config.yaml
num_hidden_layers: 13
intermediate_size: 768
hidden_act: "swiglu"
tie_word_embeddings: false
init: "normal"
init_std_o: 0.0
init_std_up: 0.0377
lr_head: 0.0102
warmup_steps: 339
schedule: "wsd"
decay_fraction: 0.662
batch_tokens: 32768
doc_mask: true
train_tokens: 198800000
dataset: "wikipedia_en"
Each number is 128 + 24 x the weight over its row's rms, rounded and kept within 0 to 255. Layers, rows and columns count from 0. Numbers have three digits each. The size before them is the row's rms in percent of the matrix's.

# layer 5 MLP up, 768x192, rms 0.109, rows 233-276, columns 144-191
101:126096119113121146140089102102117102158154146082123122106076137082099166118111141114172134175145141150143134146108134153147099125086171159089093
100:149111132104145118144124158118100097145134134138123147151124152176135100161154110173130077119151131169129101168097175093155139139114115141117066
098:136116146097139122155138131103128162115100141104144117130131103162094162142121129124125096140135089107116125126087111093109116156125095132123096
103:114140148118123084114139130159130119129090151184134142110133128148131128140091123127169101118083096123122109131130125114131138130119124118141105
102:095102110150142121130105122135150118147125093133161108123128095138116136103152123152141125138131164149143142120163117120143145134131139124135103
086:089105110132118151148125137139164117120155122148132125121101119109130129112146093128099109137143119138164113109143137171087149140131150116135180
102:114132160173095158129133146144146086118166090103104079150153109150115102135117139127171153138091108105124157128162146165135121121095139093118190
103:136136149139123115160106134151127108132094081126116135155095122090135119142105142097133140123074108149127156115095125115157137120107132131124096
089:118153108120134104145143084127128116126164118105129139117148091136125134164131137135080124116133131124116142140095133102116147141114105141114098
096:165151106125091130143150134118171077142084123117125130141083128090189126073143128120154125079132117111140170144113107145122122137126144091137109
102:140093078134129113114106137123132128152132138149139121130138128147093105140127137110162122179142141125127100100125138055155139126111142112108163
106:129131121133130099077142081122130152100127136113111119113123134110187166160130127117126140143125112161139130120154109137148152150128097171119128
103:146139183135135165121137096159108164111148188124125161143108172165092086155166129144090152109134119108083137115149094117135098138108139136107120
103:135097110119135137111113139148060168127110116155134113165125133091100121160112171143158162117143155169149152120114123154142138153156106145167159
103:110072112154137098166122117158103144156188134133140165150101085137135141118136108154164126131098092167136136137095089157114112144132100102117124
100:166183130132079141089154142137100089117120144204118150142158154136105113099110153103116154122152131145145091115158142126088108120155103108117064
097:156116132112123147176074133115124141175141160101091118171168148167116120118120100117145124156123125095094129144172145156110073128136123116082152
099:153140156135149119083102117170133100121144123176124115106120087149122107098151145175109150140119135145101104142107091118093135091106077147129089
095:080135140170127079127131094154146147167118136114064140160103113140128118106142099156135138131137103113109101116107140129117129146154097117167130
106:098118127171120142125139073147147127149089110115111149095133174143090127126137089128144129137132146123084105124163139116140119095121145106101144
093:093132121144090175141098117123164142135103121142121178150111107140084161145138145138099105114098134135159157144106098161132133145176137133120151
104:158177141130111094094136137112111166137119102142110150118123123130121112114135152145092095143128130143132084105124152128070091113114144098121107
099:135120153118151127088138083121154109111121126168108155161131100143102090155130085126100152116114095112105111148121107123108142136134086124125137
090:051126138103121108099099129073100143164131127130125099104119100102141093152202122122164143083115112185126151116138108113122135102133137145140114
098:127175096150144130111163113115121106161119137106149111121121125160153162091132157144142091113103102149159145147143194129121168129115148155122165
099:129128128102117104112125138137114103127133118137174105167128132077157118151136146139121128112114090105132105110143113133131131155103164125091160
099:157163120132140125154092140129125128122116127145128142110128127127133124097115108103163139093153118129104101143140111175125097136104124157182124
100:125178151153091140111189123132145154139135137117141143135135111101170119121182141156131113126112161189087117120130108149130129121201119112165126
097:122148155119142078092137108140122109113104157133123096123134166144122115152156136148138125125122075125188108158115141121114133112146119111112154
103:134130156162089157120120143092161145132101106132144152148173118141126105118130115152151117107105129105144111148126112147155121122124164126113149
098:173124109135098151128121116141150124119108146182113109156091128143147156130113127113162085104158117156160100123142156134155125137172154117208093
101:113143149150074106132130157121140115172149114104130131112169148127098132129086131120137124122151121166075126142135113146116156111092126145093179
101:073103104161095101165116125090132107104153111061170123169111123133098117144071144130142159134115119099155155157117096132141148124154129124112102
098:091132140159135111163121117130147122134079131119139129113133113090102120145129138100138159126166136127164102128097152118119123098152136075111112
106:083135155098146123129148099106095134111117105079123141115125114120086116098082130109169133118160088155109103141138129133160154163118169109140104
104:136130102150121126113138138108108183154107149078145098120128120130105099139122153170113175111168146143124157130158098133130151152121135111122147
099:093094119126147146110119130117137121117147132144121118119135054113094168128127091138135146153157139093163163123122154182147120097124118103153085
096:144137101104120194114149127108148098112134098133083160091111138094111147129142087101156112119098157092160123138103163115146130157162096106122135
097:077108109109132142145159107121129077129137089159123132157132134156170148156148140119122116146136114151126118123154139147107116109154129096131134
102:112090156101124051181155095115126145130122108137146116149138169155122140137122117129129105125117056130124149167113110117121142127123119102152122
105:163114104108166137121102095116137132125121095172135121144115089105113215103114111128136129177141137156144149104103150112093103147140092072118134
095:094096123140129120164127132148093135128164123122103126093089092131077127134123150123076144149140153095141100122127150154139090098110114156122141
098:119134167139141136119129147126121128144121179134135109128098110175102071108141097128130114134090100093124156148111111127136170138097172152135167
098:126087128172106137104160152128113140105072147174107129135173111104145106177089181141138115114149104135123082119112140181121144117129135126098151
# layer 5 MLP down (transposed), 768x192, rms 0.107, rows 233-276, columns 144-191
098:130076116118121115133137153142078149127090107111130098145106097151106125161124134122164127104114104162143081159107117125101097136097131147115118
100:125128107146124103142144149106140169158142144108129118178100156134171146134144102128142147123147122111101159154163140103047139063135130079123134
097:122099196122147112138146157139140139112173061150133135103144162140165134152112142170129127143099153097136092120104114136119108122156153114160096
100:136092153150144121092116095104094136093128159131154090114150121099174129103160106115129119145092120122142140132117158114095179139155177109110142
101:109104099150117117094182116112117108137125100111156069143131160147141141130084143123139128126116151123086168168129121158108116200126121129102104
093:129159136152099156157166153126098099140126087125122133122111136148109100133162130148118120110180137165118119130142150107104121164112129130118130
102:153142131118151113061094158140151108140116141156047141122136134150157158138158144157124123164131129116126123129118163083139162091187130150133154
103:131114135119147101075099128139109128115150107143096163096138129137078158128139143118121112099147143105141120130122108136127136149132127129079147
091:129144104117108100140111129141118096114100133143141154135141102101122129161123111120167107121142134110137089123129110120181098118098120104162141
098:132144102092109136145158127148131079129143141139115146093108090092127087097182144136146126137127179133109142139152085135154116144063118075172142
105:150130144118154177157149149152116106158105110145142114117153131130103143129117151164096140108129123136133121151135122144150144125144133148177101
106:139131147152125116143151108101143121116136136153120101129153109135103101119119129109146143075127111077143095128112134075105151092139139098144115
103:073147126150135156093125158158132126119140131076104110077127109099148183129168136144137132114064152097151146147162132151112126125115172107114145
104:128124074127110121170118153105130117112132132145127105136124113145077116140186126049139131175098107123090112133127137144123149138124133124150169
103:123118141139122125083114171105107077127124142147105172189158121124102112098132134201124128148072159122117122103135094128143172132132162089118136
102:122128134141123133160127128141111119075132107119139157142118156156122164147157112061093110099115090139125136100067103149125081169130144102118151
100:156117150140128161123125135170160118111111131122119065164139117115127126128120123076078131137093155089084161118135119120111142130131162141187135
099:105106126113090136080142131086085133122149162135195132110123099121105135073131090054143132139124157142136098148121135175148135077118105142153066
092:104127142130130136179102106096118088131127176139157151139124118101142126118103132146114126125137168176108148131136135128163085119143103115097095
103:128136134147120162118151134134106126155081134092109103126121134129074074123103126143147116155173161181091104121124193149111101147135110139135155
092:187131115110119132213121144142146090122183143154124150176160148147117109107084114130138114101122076143091146143078140114108138116142109115126093
103:104126148082095132186128111128092135153140127122136113143134107079146090150095108137120140125127145121152143142128125114111102119135143136169159
099:177105086124123147146131102134132116092140122149121103160158154119113141115097096135090128143147137126155107095089154106142112110140147162140148
092:096119170157130148111144170127114139127113127111102128078129110107134135111147110057147108117094153157108105181114108136145140117107168125080116
097:101128113135141084144150105134122117134143141090131127123114142107152133167094154190111136137126107110129099169141107114145119104132142142115098
097:137126125120136141030118084106100143185113121147106132106087164137117123154150095097113119116133133122124099162124130132116142098121140120153132
099:149144181144112119096113117150149109124069151150101126134118113142099109144166118048160125107134147118129143103096141137105118182122109123082113
100:157103121141111161114143057097128163191189131154146188155139120137163125133132135115121127132119100122141161165123142126120095111153099112142127
097:151103152139108122128126120161126147100122148157111149169119120081124145115099091170161126148075095099139142118166116136128145131096109155113135
102:098080134108124150145148060124131129127152137097133136117105145164092095139122119069137149138145102122121110141074108132144140149123128139144115
096:130110164085057137143132102125177141094163154094141123151093116113117118133181163057067162121126105128131176129164140131122170120134137106159138
100:121134130121139122120140132089110120111150121107121153108119134139169143123119132164134125141133174130130129149060123125080125178145109118114167
099:124151156077099109123127131155116110125122143145171138147114124155168091162132116100120143077158127096122081108150132121085126173101072158146137
099:149126154111121131132114106119114109126173143150081163179142131160126109120141147181089133117094113128126159132106126134120094134113090136115135
107:152167123118104139099162121174136106121116154149153145134108099165129167138123149000147146163145167136120128153095151163111129147111163147114130
102:088121096174121139189075144140144123156117147111130106121112087126158140132123083118119167153104153153145115095174151126131160114146125124144109
099:103119147081108155094112129148181126144110137145145148148125069159152120156091141090123095133100139173119134144138102131090112142150129125124119
096:110166107101106073120165118118095120137123123129149129106105128139107101143107099115136144145101113151095100132105116114095113125116115123127138
099:131148156113140204123053090146141129151123073125155135142120116119129122119101116110120148128076124121154092135140089092113137142146087106176096
100:125155122130107151132162169184148111132134134088138152108138102138119120144143108047134102127158148151155148120141119169109122112084131139107121
104:114164135114126123153130130131139100132169134101141114128125073139131173141112150173099137139108134136144085105116163090161128117140137093130105
094:169178137131125131106110098114149116173161136164132131143134191142165140125152088129128111161145165125171129116091151114098127127143118141133161
097:133127126116136154137162095155187121126157144114148145130155102163136156130130129140115122116112109124097159123105110141142119087130135127136155
100:111110138121111188098148124133141137123146143140150102142105102120114137147165160182101091103110140140090138108117111136141167134131168144140127
# layer 5 MLP gate, 768x192, rms 0.115, rows 234-277, columns 144-191
095:152133089155128114136151093146110120125118152117127092126130120088090096129106110121168131130137148101118131129153115123113133086105136123153139
095:094136136125109128148080139091143145116121153129143134149075181132126067097146127117104105147123087132112137129146159099141129134127127120118141
101:152181145118094104087152123124160151128121147126142120126103146077148118110114116127148091098124137145173112148156100095144125100143140163149153
100:125114136132116092113138117131116133139131157156143137135145128104110114133124156114123135139118137129118119129161142117116163098104127122123156
094:097080155094091124164147129108143142098124112107096103135114171106125150120144111126112095139178077105167112113137110140114143122107181131082154
104:097133119127113125081105107175100165115145135145145109153152176112152136160120125153122144124113098150104087106130123120128120125137154147075111
104:117081138114146166093102156125119133146097088111182141127111117138126118135121137135141158154138141114149129113074150112104128161098134152123133
090:091158109124100143141108107106135173151138088132136149160165139168148174167137123147112163128140110147159150077090144150144117096122120164125089
096:135120114161089137132144126099169109128072118113124095132099125127175080109128136112140134070167116096158126132109090146099160094160157122111098
106:125115136144125179093154062129127125104122176117112109132102108116113128137102126075149160086139116150086140136116133116105173155203170121111159
100:104094161153081111125090125111129131137163111111142140079133164136138127106156105115135091094158139172136164140138091143119154111171113111115093
099:109130145187113099113088114094130162160142147118135155136121179081137091125097116141153178116199091106143074137122116142160139114125123133098144
097:143116128105173152109100136124172138131117080126153089102142114158154099109160133154111110138145130105152094112112110169124142125142141156120134
103:112126145124140146115085105122123145146126145115132117086071129113120128153102108101119118159159103108101116081112164125121143074111099138143136
100:131160163120094161171078091128120165157126117177117178185100120132128144170127123134108115124143093148133115093130142126148126122147145133125131
099:096147094151125147109140128127125150105140104109148129107150144114117167130107119125117121119158111155109088105144132107154095144136121130072135
096:124097139158165105104125158180101175092098127172141095144144186145149119128157095147159157111155099104164112075095151123124127108158132116113119
091:123150135101116104143137113061128147182158128152126136135110139155130127125098127161138169140148141110115061137131137138128113105093139147116141
102:139159124114137095100135115114085097114146124103144111129157118112154092144119112125130147105129094117172126108110145111125161099144115141143100
092:092138128118103127156164140140185091109141087107134120180090147133145129148087088127117133156144156106137137124130117122141106088116102119122115
102:170151148153088117101160137132150148133110166113090068115125112123176152140089111143112117135155120135143148113143103150080122125136070156140169
102:126135143132119080155134116132120150087159108122111152134140148176097129117141167139103114134109155129083114098085171116082174131117148146155128
092:171139126137132105090158115140130142126115100131117136112138123141131090097113134108146079101115088105140098123127128112124114158145129095096147
100:096146103150104165101101090088132161124104092177129116128128113150116122099128106130149122123138075170154122091131185088095186101114091104114124
103:151113120159106109159107118112062114112126085130124132149112124128108149129084104124114158114133150099106156176164115160150135137098104115085105
098:096085175164134127107104103086097123169144125120125148147119141104142103138122097159136122138133129143137103131137124111145145079136134157186094
098:124136171135151139162116083111142172145115124135114102150129105151126141133102141141090125131121133133131120154109115149121157147134116179096152
094:152117151126117114147126156148106172129141106120114099166142183142123095131114111105145087125173139106137131096154139137118182122131135128096149
099:121157134120135108140135073140163100149152139094120108144119148132129131113108144141083107108179120136110138123120115117141148118123130137110103
102:106082108143115109128101140065136141121139127133123131119117109102140124103148105159093154127134135097153084132154128184101126116119121120085155
104:102131133130105135104138105090115110109133133132094105112142110116100106091135147115076134127171087089151139141152110153109129165137123120102122
098:112170109097141105122161120109134144112123124160123114151153205143131082142110148139111159107101170143169125102086150085132108157158107150091155
096:136089120172103090136133124162163128135142121146148118115140143142139118103162102135137120135107162162104134091142143106111100105142101126114105
107:103104098179135101096106160109167145130178101145093110140152125119146123130117103123128132107111148094131121124144120144161129106172131133135193
102:110102083172113106120106134103120135169139113134106127104134139132110140078124163111095151145101119098148141098170130122156128110164090123100147
097:154127127135093145093149097125099110105113163130127118134097138143112129127080146113114135110157126118124109127128144091127160157179155091119138
098:136153176147107079144113097121144136140127107123127088163104084104139137118131121117110117067130135094138181095123139136101131127144117104109151
104:112167185103113115129157152160120126093147144159143109149104094095116129133091143110079080088156113106131085114106148128122166066149135117098134
103:140162135125112094148095124140092159151073145198132120141108119103136084120131169138131126093131099155136119144124137118131125164143122152100137
104:079134129140103131122125152155141120132155117130181130131154134109119135097146122116110132127121114159128125110143096134131134117091111159130129
095:143087109121089101138153143115118159106097153136142117105088168142145128162092156150146145102162136093123102106145144101146129126121144121099106
100:125139148162121134128098164135150177118064136076117144125093123153116114153120143107093092097165138129123169136137088157101114117188167171105115
095:090104119139154153128139110158080142143108109133163114162136112134088148215115145133117165102079136124118167116126132146127155089097102124158158
097:135085158085152097099114111131125153117134108152157125081085151139159108145181160173101127158144104116127115122120121120152147125129141156130109